From a checkpoint of a small transformer trained on Wikipedia: width 640, no position embeddings.
Each number is 128 + 32 x the weight over its row's rms, rounded and kept within 0 to 255. Layers, rows and columns count from 0. Numbers have three digits each. The size before them is the row's rms in percent of the matrix's.

# layer 3 attention query, 640x640, rms 0.0265, rows 548-639, columns 192-255
096:103168179116162178151068143129155136199107199158164117128138117093163149130129088102118101150084149148176112104144160136155077110112159063139094034165129170133105085098103123113113099134138172
097:128163092130147188141085062113071105111086148127108079133099091118161089110197089078037132138174130108120102119122130137163126089125135123106131132139107209143115167103135162117117112131116156
100:152187134116126165080143128149104151162147130094075138087144109070136162161155128114161078126166126078131122156107129092144160094099164094095137135127142128122146083140143160061123147116170114
096:129138135147132086087160179097166106140141089187152155180113130162149119145111120161171137152148067119096165089115095135164155162154164069204091135148099095132143097120134161092101089094147114
100:051091069123171131137162106124135105165122132186110104144147154121117179156079108117143151144134076118126153153139132187142183160134106155149134134199148156121164174183071118161144111093103141
098:058156076171129141186140091104087171126081126135156099104117090131169178152168122102116144151084105136066092070151097147105108184118130095152107141115097121130132118150132101098080111089047111
098:106119123199175076156123150118129074192162121113133069148142134149162089087109132133171109101136108116123193119149148091121120121136139134124145178125098112131140146173160142134096160097121147
099:104131112076135088113144108164107112200147079127094128154129117144150141174095112132144168097128119131144207152133159079124147159170118113139143144156143132161130072144172168128161138135156107
096:061111137131158151098128113099101112157148089096137150126109103145149134116075051140107128119125097134129170106100143097136087183092110195120187176132159152109100157178136118207136122150147118
091:188153127155051130180110129121052150107114055111118127131156168139111101109210156095176152107092132139067218128157142157178176079159094147154126150090160072096152073169071119135119108187138085
104:112169146070106138144117089101126153159149110135137092115139144140143090054133098108134211131152204114157129120128179135145151121173130166158110087156115128145053124087140094115152186154178117
096:170135148158109159132141134135111094116122171152094068096109144127111150166134115150098151100215198121161195131146119103127086141185089123167135132152174109150065164131064082147151061182146074
100:098134149209080126067133120084117132197102129119115120102096139121141177140092148071162186144113126179102156124102083192134147129118072173130183173073105152172137125104136077148092126134153154
100:089185095155079102149086127099170145156113088151133164177120107113153113129103110141147080104135105120105109150079111164150088115130136109150086097095133093176075129078134144110101145122132125
106:140098109114088130167162128087101143116171147125094129176183115189106096120158141122157114077114162169153111124095154118090147116091129145124120138177196173172115140135174159112095135096150083
108:113099160137094149116188089177122136127138141142125119184143128114164139088188064093087218108102104085168090090167097082134124198123148098100095129090123168123171132150101089134099169101142202
101:193151142088131167103167106108166180109085165149172081161156204127129141082132164153169159165149126130098122127144109200093133122157173155163151170177171096147147077173069122151147113110144096
102:161132205131102135101077161133139146132166138072164156112096166099115132127126122158113169112109159151165151131117136155106077132067127116068116109102100122115101056135091088092118147132133129
101:124122169131142102151170135159105142149163098125172178174161161145147098131102207147153090085171135136116098141169098096107097112087121095120153073152070132075082076112117111071106145121138099
098:079127115109118137155112123113116121169106213061108134059097123055106105208078138107166061125052167146122168132125127148105101120149137115097146117157118111125110139138147133101120083154140154
103:134162136144139100067135141195158093122133166140125160169143136134096189148133132107153129113103156143162122120090098198149128231141127089140153114101117131156191119180079082098100106125067117
097:124153151130102043121158133100047129165120162171142130097191157137098140163120105108138133092140145171132181129125071145122164158152094144157132145102112085095154165104164126142149102157095155
100:096165128153160147103191113111136053209115085162152120103153150180102190099127146115123155112098144154133162160093091136140136117184092146168150110070097081116155118193205133086103136124097123
099:130164102143069180076183128159095117141160101141128133093162159122115147115084128146171114166080120128152134124113102136139095165113150114086159248118125130152109151174039123152163138171204153
100:149050111121151058128154129171119118141102049082117128200115109125180137111131180157078177101166096104116155084111145117159094124132114109071123125112127099127117130100148130142101161115133107
096:104119063105157221089167079148153086149144102174151160129148091157066150086103122140098099115121112132120179148134140070186132121100083052079152152100101144098085147119099138176158133161130087
096:100128155077141098177140139095183154123089140133143124121090113119143086061167121125094124131121133104105133098117125121130185112160125130119121122103149150127122133191115118131092125089154090
107:127153147173082136132128184127080103118175100096156175117159144153136105089139156096140083124153112146168111068169143096109105112093122126090105093137115132125121093112199173094117145110139147
101:097126172181071097103087130128176125124152167130104191122189124159064112117138070101120108093132146165139136115086131148134154116127183117148097178104120158096083140090173153163152168105109087
095:099144104106149171155076178126147122188165147127174150117119120100100153195087066103088100166082106175071109131135194157103142130150135194090148107115121132106122084133155161078118093096076138
097:138142172140056108124141131146141120100139132093178092168143095131183139117122114149133121133189133067087116131145113140154106139142162146130120103178227129114141080163164075097092210130122143
096:089155133123203146123134112127135116108187147150098175170147152105108120193117148165153148108132096107126133145155094082122161079136130146189145158165090117144174097137098174139117054135125119
103:143137128177163180108100064126112074162169143165099159102102101168111100113125124080160135088131117167086129174153122148189116111088118183149136124101122087106093139089164100193114094208132132
099:050149123084091073108175153123158155123110140229115131124095136109169125081140115214127122176137101093114129142080119116131093170147132158170122094116086156142107102184119154149191143097163135
104:111188097096170191178133128168126120152146121131171154109108111096095120099056111161192143117109110146178076153149128136135164086093151159154158183075121107119113153163101122199136164128107074
097:140159138113130170094151128139094178129117159173181070202126121137187163115160145178079105067111211132121114145100116203106129122118097046150117112144172135172159174121076140078117181082100114
099:125111099144171149115119050115085175121146142132119132126165141076075087160136102132162185106098115097175141153122117142116130095075098118133089160104193082164136161101095141138104114158171145
095:158146102118092112099151144130075095125149132096059104123177096119087119093161121179146060135131108145206163141181138093128117111126081088114126163091132139113112184163122145132173093170158118
099:091097156087133119154135155115135142082136176115142084104134100205141150093162114122108136133174129091154146090161161107147137107102106096133077125107177222205090091150128130074128077088112103
097:132204141177151138120098139121117157099107141141164167144130121158109094146163144072118107126169111075086075138157180096112081155094141097123096145108089130127143133098096153075152103148140122
098:130129083113043131129093180158162137117153106083180094091192134129059111119105112050113134111171118144103115088088056097104143112131156085111145128189135118157154104133143092059123136158111098
100:199158104085210168119128135117150123176183110165142137143129103169143133070080140182166141137125121177101160154153135174167148100076113111154112140181175146154118116125144063153109098144099069
098:151178132160104133143086153137160134111097199122108181127130135138125133085105161083138112158081144140143084182119155150132109087153121086123162107074067154143138113151151161044160108073133122
099:157152094139097159182094070100146109201130187141121144088132091108113154133072126154099175082104120099165189172166145147149103195142144118153143128161187130150098124173081114122076143158095120
108:100163157100186117167137101106153111084115154097159135099124089155200114150080151124136151099124166126150135126147210137151123111108165133092151110091167118107206141101098102138149126063091109
104:163151121107148163130118077123132144117154156142114145108088099112110083152127158068101111152073182115146196147111168117125149084101119094055111182133132194148142168108108114085119118125112137
102:146134021107082085136127120087108129118122173072167103138140132161154119114064132111131066088176141136118147136171173121191117157107124148109103163222134094137139148089111178119079130113061135
102:155156122106104119146083115146126128137095175120118069102141159118113157140149074113148125115155122113124195116099127121104186112189075181144119119120150109110152087119135127141119111165148185
098:105104132057179144116115168147120111113070177139153182132082185174094137146168150101158131168114128114105117137122181164060161139113081142153143178171157093133159100075103094104056023164119171
099:158129156120109086134104125122118106115096152120099156153168110068113096143108112137174185130105116079123079132152070112032082131137145171152128119082129050192150121145119171142153072096124141
098:144072066127134090151138160176105143115091130170140087132089137162141166117124162163166140137109106130173128124095092144084146109159130088130126137083087076118155096152109138118151157073126108
094:104098113133120136139149067124120162136087138136109104095170102129120145084124132125140134088144113143142139158102199097165127109109160181153125081065177110134150071173128127141089103133155139
094:180109166139154165079108131184094170061119208078097082110127119067153074109193206133075120111103140116137142164149103132122118117116105132176157091186126127089148126127092131102108098116109173
102:120149088130136160113128216102166088122111077132191125130130090152187141065106120124102020171146094150096118106156100054142104144139118111146139123159096126082136123128148211150127082127114106
106:134119132118146146145138115209117131120163123118105138126099134153110107199163128195182066135092172140166143142126139139137116092088162055156148140132101086132097145079082095183109136149143140
101:166119147117125103148125136115112081141155150089099153132087144135087127076165142153175213071185101149146137172112158095175168126171131220186131139148089140145156078099085063135197130193162147
098:117144100166167182163087160100157107089150174141136070108076074093122112105096147136109120059155130169144119218177112125117086145108108164138131151063090115158165130119156087148127109102112073
104:102148106112121119126082169099108075111115114086162142125128048088119162192100042144162130144119104086086094110143134146133111163178182140094125096085081101146185139131184171076104118127073155
099:121076101186106064108157121064183143116097090140064158134100142176155141136158068155083164123071120098098129162120128104168070154142136180055102137130110124139092120099172139100144095109143144
099:159114132145101098083152165192192144183197103082128127095171168156130160174125129109127128180106085130120060076143073163108140158154129106071164098159127129143156053123122059168129131108125159
100:117173184128156121068123119110141167146180115132103141165179154177145145113165119127118149098083130139124076075157068194117119120124134139129134181074116092147123114143119156147182155132157116
101:140149156164100109125125225110098131064102126185116148132119093167150109076161128143109122077116104074098150128092093125096103141079061161120138068101111177154105150135165141163090175127126185
100:155099144157100092123144145080129075112112167155180083163135136165154078072111147089152137138175126109120160187250119090113135122146113066154170097115136120118154117130188064092154118116128080
091:145157109146139190116114123109102139208115180142148163150111131115120072156088094064075093138062150097180121112077082142143124148078135167096103149165151166098132132124080141131165148164160193
094:126131134144119083115127147085185123106140136117122132154087099092087088125106120119133079130152132115119187161167082135141107142177101121166133145093093109136116038094109099130113189156148079
099:129177137151076131181123154141091082152181170080114163135169120178137119144160122180168089110125161117124083123151099131139127121108175071163168177152141156089139197099100162101146120132153091
106:083131140158156122082070095160088174149105145169116195130118158158074179167142118094172132139118162181102134120109138131145136149082096123124090134080133127125101091096107104166118135140120177
099:105108139118110085197121104153101080139110146139099123121104096116122084152138149035103137153141132129101119089163140153134165139124150143113134138188094172110136155159143105099112111135089185
102:128124120102134179199076073130049178131076143080122120139133066147084146166128080154145066165093106137116160135147174137102091080092127119174117143188186128114104195123123111165112062186142146
099:074162133139124122121107073088111150181132166146100118144155117128076155202123143079109105168120123120140125181169143192162151189139102122162135168142146079128142150108055114128118111141136141
100:082133129112164080091162102115141112153138132127122064110110133133165147121102151066141140122150171096094129096212131073139166139193174068064140184135081167162056135170138138122152118158097105
104:085149111129080150223104158110129063157131082122136143106123109173121119146164083089140183113140102157130053141166125096103096096102121142138110109157066178118041143088168122110125184128100135
102:122149184094170127134103116165145197157128109153062188165191212115184156179178116150127159138080132092090108122141067159118131132092098156110154139148080154063109118113107135149073165109095137
103:068132141053152102144159110117134121148168090107131131157115154184127146159135115108195070106126120122092124113144199160196183108193150134130137127193092148110085081087180134174063126150107136
094:111110140134141190100100134107109096149129148074154105088099111136140105145073150089109134095170151124197163120130199115151086089113136071169138116147163153112035070113129125069107157134145137
094:084168118124154138105101147136080139194157165103158088128093124087181099127115093126095102118123110081155161102128149134160169111092087102146127174126144141094116109126086112145162175107154123
100:139100130098164180081101135109078107111124125076142107109145137143134155165098123089142094113102071143096144074135223109101076130104080122158181136120075115158154058082153147201071087181105114
101:099132180158175122107079152137116166194194094174141133119120193127132137165134153122189109088154086103144107149128150115118108097144107129111133154106137167120096066119134119121023121112108157
101:117188138135047139161092086104158128066142150120166122119150083131109111144106120106113143145146162119057189097156176089106106114150141110145154112139159109087171098076110125078156052177123089
100:153079104135061156109162152154147120110161152144154152141141129169090162144132110124121147116213125076174115131084116140166127170101123105141083103090109142127052101140162095138118097125098093
104:140103098140141091153137158102140120066088120137114138136120130106185152141157138148145151128076092132081153084128119140118082182150134132152162114171163128099148110117106152146088095147123173
098:139101193112171124175133101139176122100066085095121098155088109144129114180140123100112158133086142074207118110111177101150107138144086049101103081116107155115134170180165091099051139119172107
100:118162129048123157093131154128117138109119131165120167098140170136148164106148159116170108142114168131161124099137138183116128175094094124111139139144169135100131114136111101126037112127154094
099:169091147161123054120136173117111190130088100160138142173092169089151077090160135142106148099089105115107112116091123149107149131097119112184110081072099043106146115175154131157136128075094152
097:089093117105115153149117108143110119179083179118188098061193121128125117144089092116182145124109135126194164094155088100110113130135166115152136140110156101071089149093157127176151112130148178
097:152158156084151112156184120158208175137155144171106077133115169139111113105138152118149077110152054075137084120170108095166157084161121085192113181125163066161072132105071114161149093144083101
103:121148086132107185155121114105082132166107118174101100113138161153114154124149065162158157148099097141172122147088129091117174136136116187148128136085143099167110156172054175180153100169140161
097:138078231171121130136212135167143123108179139136134083111133144139174118154107143119180111146134065097135087113134104203152116100106136127194147149163132071122149102128133140147084146134130099
101:050154169159138105114110150172168140151205137098167113115147159075116174147098088092139105097156090127100126090082163135188136148156129099118107095127081156052134110156225127119101134123085165
105:153113078146086085071131151074112132119160149097164134087127088164181153101127070127109123109140157143071105116125110164071120172074091143072099123160120131133126148156177187201127174105125172
098:131104098186076090147132154103132123139085089084069164169104150131101123146109082163134137107133120102153113094106070105116128124139104168127114135110127106139140099147117142113183127146178132
100:161143120078165135123132096124128136131079177170145098131126101132146153073134114145106164119168161118141157152139183137140082134127109147104090143123165155115129103148048133127163124156107130
# layer 3 attention key, 640x640, rms 0.0255, rows 548-639, columns 192-255
104:157136164186158124123143135170101127175196165087136143163096202170176117167098172188137131156137139116166073094187177110091121154126140119156149133098092099115129111090146093107078129130135158
100:077121124148134170115124075119154134136170056161144126152121100155067081146135127122109124151125092122133115139104134146144103193135153086072182151085153090165165165045153147129058156091163151
103:135141073117141156139102173144144116118107050113067113146137144131135158135138082123163097241159134102147149127093175172139162165074154103112162173121146163123101116109116082149102129059137125
098:155127107171092114101113165072140125146137155131095141105104098153103149119125177106153077081138152145108182069097105157106114185217132191132150130114113126085129075129189143150101153154133133
109:134098122132109097125114141148149031144171164171151130113120120087120068162198100185176135062157129122097133121088087153163127111175109160113189161137093129099136161157152162112172131180113145
103:096087099159125113159115084167070127157109168142115123119075121147122133123147136116097122076161103151121163102072114110125101101105107132189157159140137089131161182167174073139088163088136168
102:087127118165105078057107132142124101145119125163168133147125142112094133117142065177093145137099158122127144085097180134106076142136049107146166040179144122111148156071116127153093130134149148
109:151086108132121096128135183096107138156169071045152106130076116117179160150063167148107174128150140135080116139169140068130160168204092157139115117181133138139107123110123117113133057125101100
101:148060121118111149142115177158150078105120092148083127185091124150126103137163064129107144061197065132090132145116143119116150064152162155102144145143080073111158116158148139146106110136172161
095:158134140159078155085113144136101096070157074132133164126167180104074110134158153134164108069120169151073105165111148117188162121132137140137102101158128130111113193124152159178149140164098092
103:079136117130095109118105117162139124094131192123127088121095105111119114135153143177088182081120122146083109114168127108104127076158159115083139158201070129163119182141104113110211102114101150
101:107110120127072116126167114118169071143198173140166106171140168117125107124114117154087144011186134143128135135091093129108141130112123168116124137195162119126081165027094136145151071159104122
101:103147100151085147109132141133202128178091171105125130093076193113143119105127171081095137173140115141124121173196144103138106102134115153100126171195096153167112116190144092103079104151132134
105:116076133113104140074135179141113166125104090119162167174080145128139094082089066102168076144122127104099119158124101115167134154142102135166105126123168115178117097110126165071145104162124141
107:016159105086130089100095127129103147114138098141131114163219073130113117126125079125165136140128185138118152118184163057116129138114138081116087099158201133212080193129137171162068044081085102
111:120086114128128094151148119097186115179132111162132094123156143112165101174164144149186184105081088160127132066084182111143101130108121136116111154152109108105160148146105118148042165140174160
105:181133134169135160118106114105118127046104151091160130088112140091076096156152085094160105162156148192151110130195198133111120113145145098113161109121101121115135098199150072145143115088111098
100:082119110114150139182137149138168118105161168116108062095153214091109161155162101145101080149083103108116126157120136147098094082089142192129146090077094103160130178136142137144117123095162097
103:100122123134151168109124158094121099137147136123104094156108095025166193114048090094101128160139060135108136105153083156089108131134120121117122119112134144095159148129061127113172113122176072
102:170091112120111151147076126122071165138158125095117192118074104122126171139147088132152083129152116107181139178127120104085112078143101108157171050115108129129157117112134117103147110073110060
099:133150092068180047210172118105177069134106092123196183158152138098130157109134087139191161108095152115138096193111123081163106169097093125179108099133152121201106124133170161173049139164143159
105:122125141148137106113135184097110134117096087106151133165169085118114089117097134118156147106144126142140096153129095136049185065143120133133133130113123104102111103108137120098165057202083174
099:131124131167109133227126189090097098200065138078120113124139116152150118122105137113160163121057107123125166143129157130045136102136101097135104128142118073098142054137170159149134131119105204
101:156178101150116166162129129120113139166136111138114149096096125093184157181110062115125140120122073094117135111130080075131099158073106105049127129142151062174135104131123140115123162130137184
104:156062160145117123151135152094125168114147112101092125150117055067141156134100171117103149092108102119159173178062116133160130130070111143154158130171110107134167068127114127110077134117127099
098:175105212112115106173103153210148100155122092145171116181108151174110104062143119134124081111104054100155166155073115103154146122111130158097180094088111133148104115128129131070128158122158152
101:100143195175173096059092123146162178097133116162095132130107108162149127128090134085121140063090136118147143081123180125076098157153114143164103146188212150144188147156111143159147137101091108
108:120092135150087101133189141110107113130111088080112129169116172139108135122118083168081111113143116064080157123174203151060080141142112141100148075089160140131113147119064072125119124102138195
100:097106127133203139134111110101163163080116120155125101167133116143158152130068159144096109069152124146107103134183133121152175148150102114131115120115092159093082047135135124131143074175110133
100:101140152107133172203138181152101129152100164162112133131107115128089153105144080138121160136151144109094119108158233173120148186140061132163037122148057106152089139203149146165119101119112132
102:175086094117119124127162179139125143087095114097133137131120100161121167160142107115128094127115153158140109143063099128163082135048080127130111134187127181150136096192066054117097128074063150
099:089113095149091095113061148130147119109146172160116157132194147132114096083101147092116118183122187119093122103128135140126087116122178166161175112152138145149119124067084145159137104191090092
104:074143140132102101054135162134125155100134094122172145128113137153156162157208076124116113120105130107126141153104168104092143056120152126134096110110069102112118162137150128162152177170166193
099:155103150117147145150116185165097179069156124133112116125089149120099071084048171116096099103134095175134129088170092129115077127079134162127119138208093134084149107188124101128154135138051118
106:119111162138114108136123138209157083176135171102123132138117121086125142068146065151153139145147146096114117162087187136115123137136134168076109111108205081080167118123122199176166187157121164
105:168127109135128141142115096124138134154146150098182109114115200159145159138143148149195183149084182156152127088172112178162167119099127151168103058146169143116171136128123134121146116124080116
103:066109132108122133070065064165111081144101130157138094123198131075091145098113116155173095162098156121150092139102108125173183085075089070093128123136140134115098122083144197139149133122123126
101:136096112089169140108144120150082096175104144085095123158171120162166140164127161193111067078163091161122198099104163149158101110125097142049142135101124123105094139073120063144142105106136157
103:108145120100120126070156128161132101108118180150133127134137039117140098173120081096100097100148129161118114091143106192160112161112133110094097170123108138133131153078134161117090117093131123
101:234120113139102071124139136051109157094096109145186151103176224126127108137125125112165052150145083127131137178138169141117139108121125114148167035069073103136106127140091075085114116078114100
102:073116097121129118106174109084125058184104138152180129113150132105152126128174164123163173092139120210141131124165097084151121137096131144133164114103122095090156173201121172130158149151144095
106:126123085119088181128106143175156126187141212127178194111102108109135157129116084125147080134164140149127129168096125145153107117150109153133125131151150099121123144124154099050158142132102100
110:190143135169113148135105118095158114119163128138155139081033191105140140093138139088116152183139112112119110127167141143137100090150109077118177111087087178088147108178089033131138065079176148
106:160134103131091099195139117134146095163157134139108119104120133163146112131126109106125153167145112104135092142105126124133118141170052137106134160134124101130141145144096097125099181101122161
109:138109156182150148149157141159166142153115115162171126112137137114149099116106098161184122135135124113100112164150205219105139114177114106099131139119090162104183097087124101137150141112165117
103:132149174149122147155052147174123133132126162128144190064128145180133131146168100141108135131103139086122175145172142143151137108124145074062117085148134139148125108179133128129091145140093135
103:146142111131122149175140093108140148146087131144184124135176064092142115208127139184173104164187152107105101108168062155079138172099075080118114158116080136131179182152127134186129182098087134
103:143139152174100164106156098143123141195072203134152102113124087153153149146105177137141050092130155134169110109114112143150166121121057086104112185122073144130120066151133136116094118122137157
102:106142068108159118084110167118088086169104185136109092131139217064165135126110096114054091186154112108150161142184124074085146138098158158163102125090148153118166116131104115161151105099094105
100:163114171157138129151128136033105137143172099084069105141160116090105116101144160142096143159118116125067039117168157117157108154126157104172133094093101106209141156134115126146151092116172140
103:153135164138112136158136121137102097161096163076145103086116106189082202098069209096148159090178113195107193129076138172166138093098138121113105136155120135131151107168147177125126117172113135
102:120158094112093130125146135097159163089131090155065126100105160157139154115143172089165091129092104137150131195107156098117068093160114180138073119075150084200127110169144111116136194129195109
100:158168166113168168122100135141084133141156112190151081153111181107108126074119163152105154131055129099211176119091051134133139157124101129174144125137125178185155123086130074151120121111140110
104:085107219094095134129152186081103137131115117146090132110159122213109173082129104120087112087117120133131155063111168134118109159138154134125139141139123142099133131159073126200087137131107149
105:116114137123143144164105076150157108097154176098150110099152184073107205160151123166149074178127171144101100168100124164111111143103174143094074092143117147100138138164093183103106184127147103
104:157076129133150131154167121121094119155144099151082110100165104105109159073136181132115110042138136179143122152178087082142121134119118147170153178111143123077127138128112165129153156175111131
100:141126089134145125048126156130128077142124178153133160113121106191145169124160160103163108086103145139168147180106103157117147112110107166120108103113173111109115155119153140135127129146187107
110:137141131110150115126187182113085138141076118153114217175086109166116100083133127090119135137117149073172108130093158138095135162109151157149129117124107088140151169139110115115137086098115153
098:096067133131120178109088137127088167170138097174072174089073105124176105121148088129089093102115150121109152089164129091124095135149093134092095120087094156103155161127121048154192138124133078
104:126173135111104139090204151118116059130137193155146181067142109140131145163133166107150130165141120180121078162107147162145084116102136144104131158131090162147093154080094109143107142117136166
101:104126162093137153129133117128113116135146159088121130114154133164062116136112168134124120166153132100116080146100082144109121153137163161112157144133122142128080151145128133161162057106131120
100:102087181081163122138136149151101173151187102089110084144109122119141088082079107142111164110111112163155151144154142102086101148085080122107078137145167109098170100104125084113097149121148150
104:196096105143157060115152139077123129156111118077147127137137177096117169136113172102113104107155089154131211144121152112135134078135099126181176062111122102121108160085100109132181105113172098
098:185155126121156075177100120128135170131133215125112127095147189174138098110159117132203074182128136098082154133073090121073117128128118178083108118085143124136098102118143154127096123107125150
104:161095113179163159163136131076140132113088119165136100165102104175130126118115136103150094131097087135166163134184094129162132134141130162100130073147122144072127031163108157101176147080148083
100:140155146118170099125163101084120120109169129084192141190178140119159096185112063139174167146165118127092105040113088185108085187103141140129189122176136116156145173106131103094107093124145156
107:111145160170125100079084061135151123173111150088152188158140129155131209127106207107129160064109156164078152157122192130110138137144170077145104080106115180130111138141090101102146077129167128
102:129093124105106081068093130084079157131143132132075131087084131077119088071127123109136115154087100123119103117125139063134138088137138129146184114092118115087085083189095090105144156146103118
105:092113110119132056072182096166161178183106116111079147170134116158127125108089168060136128081136084141063159143114118158125176115153165115146154105091138098145121161108086116099152198145143129
106:052143123099123106143120148108161100144119113154160094137143191086186120113148123098173108157156121098114124129100135111137101209148186148136213117158110183157106122147078101090111113124137138
103:110085055158142104168156144108155170142152104093189100117119084107151138171123124172107112132160152145132132099199168126129088141165128168131129047160112121094120102071125131188048155143140115
111:074112161118135133157199111164022119087135129102115061143162127132130113097089152139084217105114122177144098124146124089044121104097071133152129177198082134105135224145182180179162186056119138
106:094173183134152159170106109125156125111142096121105167157138159131139194095080192096076147202041128136156142119131138139098098125133150165116133109209142135152172150106182155132084128076113086
107:092091139087075139113140119115140120153130143083121132153132118131180202069069107130109122092161195144107151134074107128140125141220139215193081150128135116099128129080099153087153132147127117
105:104130102109061177159070193102154161141130142145157069142111168159125105102133146096148128143135133140156168098114092087144143132157110103156156238133158089148159082035135123101111122112122092
094:070116146077154170080074101098128154136163145126148105125132219113114165117124148133128137148093142213084185142170136165151098163103179144097149098199099176108151142196111153111153075073111120
106:127146133108121175116112117141064130121110113121063123160174116162174105135149174147121075063137093123097155127137159102105101108176157088196141143123052128112073159067103154113064151142143194
103:114151089138099175121168152126149115140126123140122088136144163073209137142143124061107128118127146154085130175136133071121126110152080130153142124170112152098106088126094166130124158161150076
102:154199159175125097122177024136150098117155103138210195139121140145120140092122209099096110113126099150101106148132118122099132102119159151141134139128142101192100148114132101155102081119039134
106:156082168138125095159114150124116113132104123149086123133126050112136138141153176111176125098123157132207116193102117120127124089076135193131144116115109100090097161101117134191146106111156145
103:140142114140123160108150113132135143105075102145133150145166085106068157143153061155121117088096137175138153100082166111141166109128148088129120171130113116167181089148144066140097169146096125
105:140168174159125132138114122171120107125119159122110110117144091132171159111163103112141138064109131108167074074074106102112086115129120138117106181155086169110106163122146172134109168097141146
103:130096142142112169165061123159146112130148147042072122160101191116158157164100126112089124222192112115170090138122144092220119105116132140160122155091158157125174113163151099146154152107110130
103:130147145118136100127122128085092170144131115073140113109130083147150082107084195098106113167096099132057142180114125150097126092138172111091134103072160118216111154184153194117127121154136161
097:137079183139132069107080117104098173169078091110149159127096108103121196115184129152084183086185106141112094135117166102088176135163115099133160092152105075147159101072185098155162090137129176
103:147134161120131177147089112089165150139131090215128131115177123106168132076131101196150065115123156118194153106079129142203175157194140153122133129133157139043118110147093121039180127168156101
107:107145169157110160141139122099094094159133100135184081118151177153136093153177173138190118062164114130132127123074109092113132153148155106148119134069166123106144194081158156122213165109106195
107:160145159140165130151143171110171115111120078124106091094169051103106136180114122148117103133142144094153111154154104213083137120151079120112103119148103110136164096125086152128113142102140153
100:087103064115154097169178195112183072105149130179102180129151141076169069123146124135103097155149132128121079137080089135087118078173101146131130125078099106106130083120127176134091092167127149
105:088135147127164127104165129091127133124142143126094137103158140151116187158160160070088077151150140090083107132139148125060146151125101145058107147131131103146141143137117133170127107123128148
099:110100133163076191090177079036091116117095128126070101124127088139125129122158119107148134103126114094129131104084104119198139151099103144139063159060104132116200119151092116113183114133155116
102:194132130156094098199125112216126116112175141100110112129117183142108070143103159184150131148163111142140108169134152126154165137128162115143148127102072107159141105149107146115164150117142114
# layer 3 attention value, 640x640, rms 0.0204, rows 512-526, columns 192-255
103:172161151149055117199117151125118079144101165123104112166160119091120183174093107058157128150108135051135104113093150126140153130122130086116124153188133079132141100092080064062153129133099068
107:164163129114138190133102196131059135127099111160165119112105100130072164146133117232104099131128188169113160153118130134132114184128111096145160141105157117101157112168142130139146137139111103
105:165196102115078113134173108113152210117128145121112168145126126138184142140103110104159168131127161128124116120169151082101115160170101175111141136106059142159067144168162111083163125134170172
110:125152102108141088148102187119172132193185127084087111149162144165132089102084102113124133134100129148168123084157115066116127135080124083127071111112184097101101057135064122116157182106139125
106:106142145115163169132123168113130068133135099109159094121123193098113092139129170136193071098081159142139199172163138178089133127096101220074154125084158142107134143142091121173153124124160096
102:155156169112106144147132096145086124114122141151125155129174148181104122081123147103192125125119149133166128044126085164153169157121068184199105145097133204130162193079071084139184116150115114
102:186087091104172098161066076096134140124185093128118153106149118131100107130114172190124079127210074100086167127155154077119119131153084128067192127118120088124122086150109077121134131138136081
103:107154116156105111143166151161187067147103136161074153141105045099154169107202122113132163109153121159152087173136183166101127110061066129095083120111150184079115190158144100111116172156157148
102:114144109101118164112135136166136139057123162039097132105126152138180097148182113142168093106138079182136147146114086091137078137131153095127101152104117128147109160177116111171064134076187133
107:174099121135187125089115086133107199195130134134118126097117107165077151085100132138164160098118107094148119156162161149173095180166149168113117207139132144137196146145122084129080123127109144
105:142143085114141177138134157127109135119151104141134119097103134177144129131119104154057092109164161143114154149130095181193133144115168128107101165171119126137121128107116178113103158168098112
110:127099136170103165067174151154126146126151156138181186182124114107191092125153104131205125153131115119106144131141197095200118147147108140113149134140115115130138097096076107142135183097131113
105:143090156107167094134157143100111139115091205132081161144096145124106173166173120152114164117179158142069150076172106111099194113169121158116180117128143160109149149141108114152129118117106142
101:075129171121150156209136116108141124129074117163105105213165190105152129102183092174061175162133122097102115129115149138218121116114136176098173144154117117138141110097124111099107100141118123
105:129116104129116085098141095126095117108157116063133173133104116140034122118118128121159121144169121135069109164086159149159140137119131124106109132110140159155186135111060154142072106117165072
# layer 3 attention output (transposed), 640x640, rms 0.0302, rows 512-526, columns 192-255
094:108146192078183127115126119086159093088102103146136142130142161117100110121149119187166153078143075179118175158099115146132136122115036159158177137105160087189129091089114098136098135125151134
105:135136133185078169143111065140085157111150116197128152094102111117083071154095111189105170170129204120129194134071172138082135123089134127138118125160128106181111159135162150134165114159131088
101:174131133105159150093145097148184158145116188163134090168147154122143160172114106103070088150077123143125166124115091139123103129255162095116146142145176139154113103132177111104042132156161109
105:146125058098160095146123156086158100104160138149143099142164148132086085094121159133108147161199128141163097121122092172126133092182120168163163212145168172150100150145172126121125109104102135
104:133126137162090144122152129139104142092121130085138150141097144131127165128153094168117092139105123123136142114167120166167094176091100136185142117125094165110150113101151104130171119094106123
100:171085123175088195091165038139144108128208121124124201164130087062092146104129135124156089122135163134113126163153170108129098124137140105153155161139114153132137175134097081198145121171104105
101:255120142106137149070118121107127114094060117124144094179133116139141100137225126103135167132123101170097081152111130093248149127115151177095143172099123106165150141154110112098133152116182122
097:107108126139175109141172103148121135100132169076077111207139135112161148089139083164113136082139139138110079098110136104165113158100086124187122131157180136116104100099122123151094151103130124
099:140144154109138148141145116144173110157120117213124112157143172191119109102140102105114120152109163079108100153158131208128135105163092145123107155145133168163156167107127143129142119102115067
103:058157178082159113121113151138113121065159152099172129098153155115127149129180106100161138145167109157119126098098086143104176171154143125073159135195058173158077182170158120075154157105147177
099:156149116079119242188157129167085058095141164116157160111140131123068175177122159174164120154164105188162104060122084149137102110157133175113097081161116133162116101141102127116104137157101097
104:142111179167133114149108108150118177156119116179107175156107093142161147118175113092144159112124159132151135159116113155169119096126186135145151084105094103171101098134121054135105128098125090
103:146101109135169067134093080142155133125132127171127199104072106133138169100159089130099199152055082124150159113148094123164155142089154172150094101156123084127175121136137149152088133136172179
098:171125146108161086129105158149128107131086136097096137120073119128097121127185089081095141072168149169101069147179131140101144185088116106116094105119133099185060092080169141118128086111128137
101:128138108151083150142051092135137130151155136122117150148181104107110129101136130171118123099164155093172143154198113127124135115121141128112126175042066123146117099125155134130215139131161176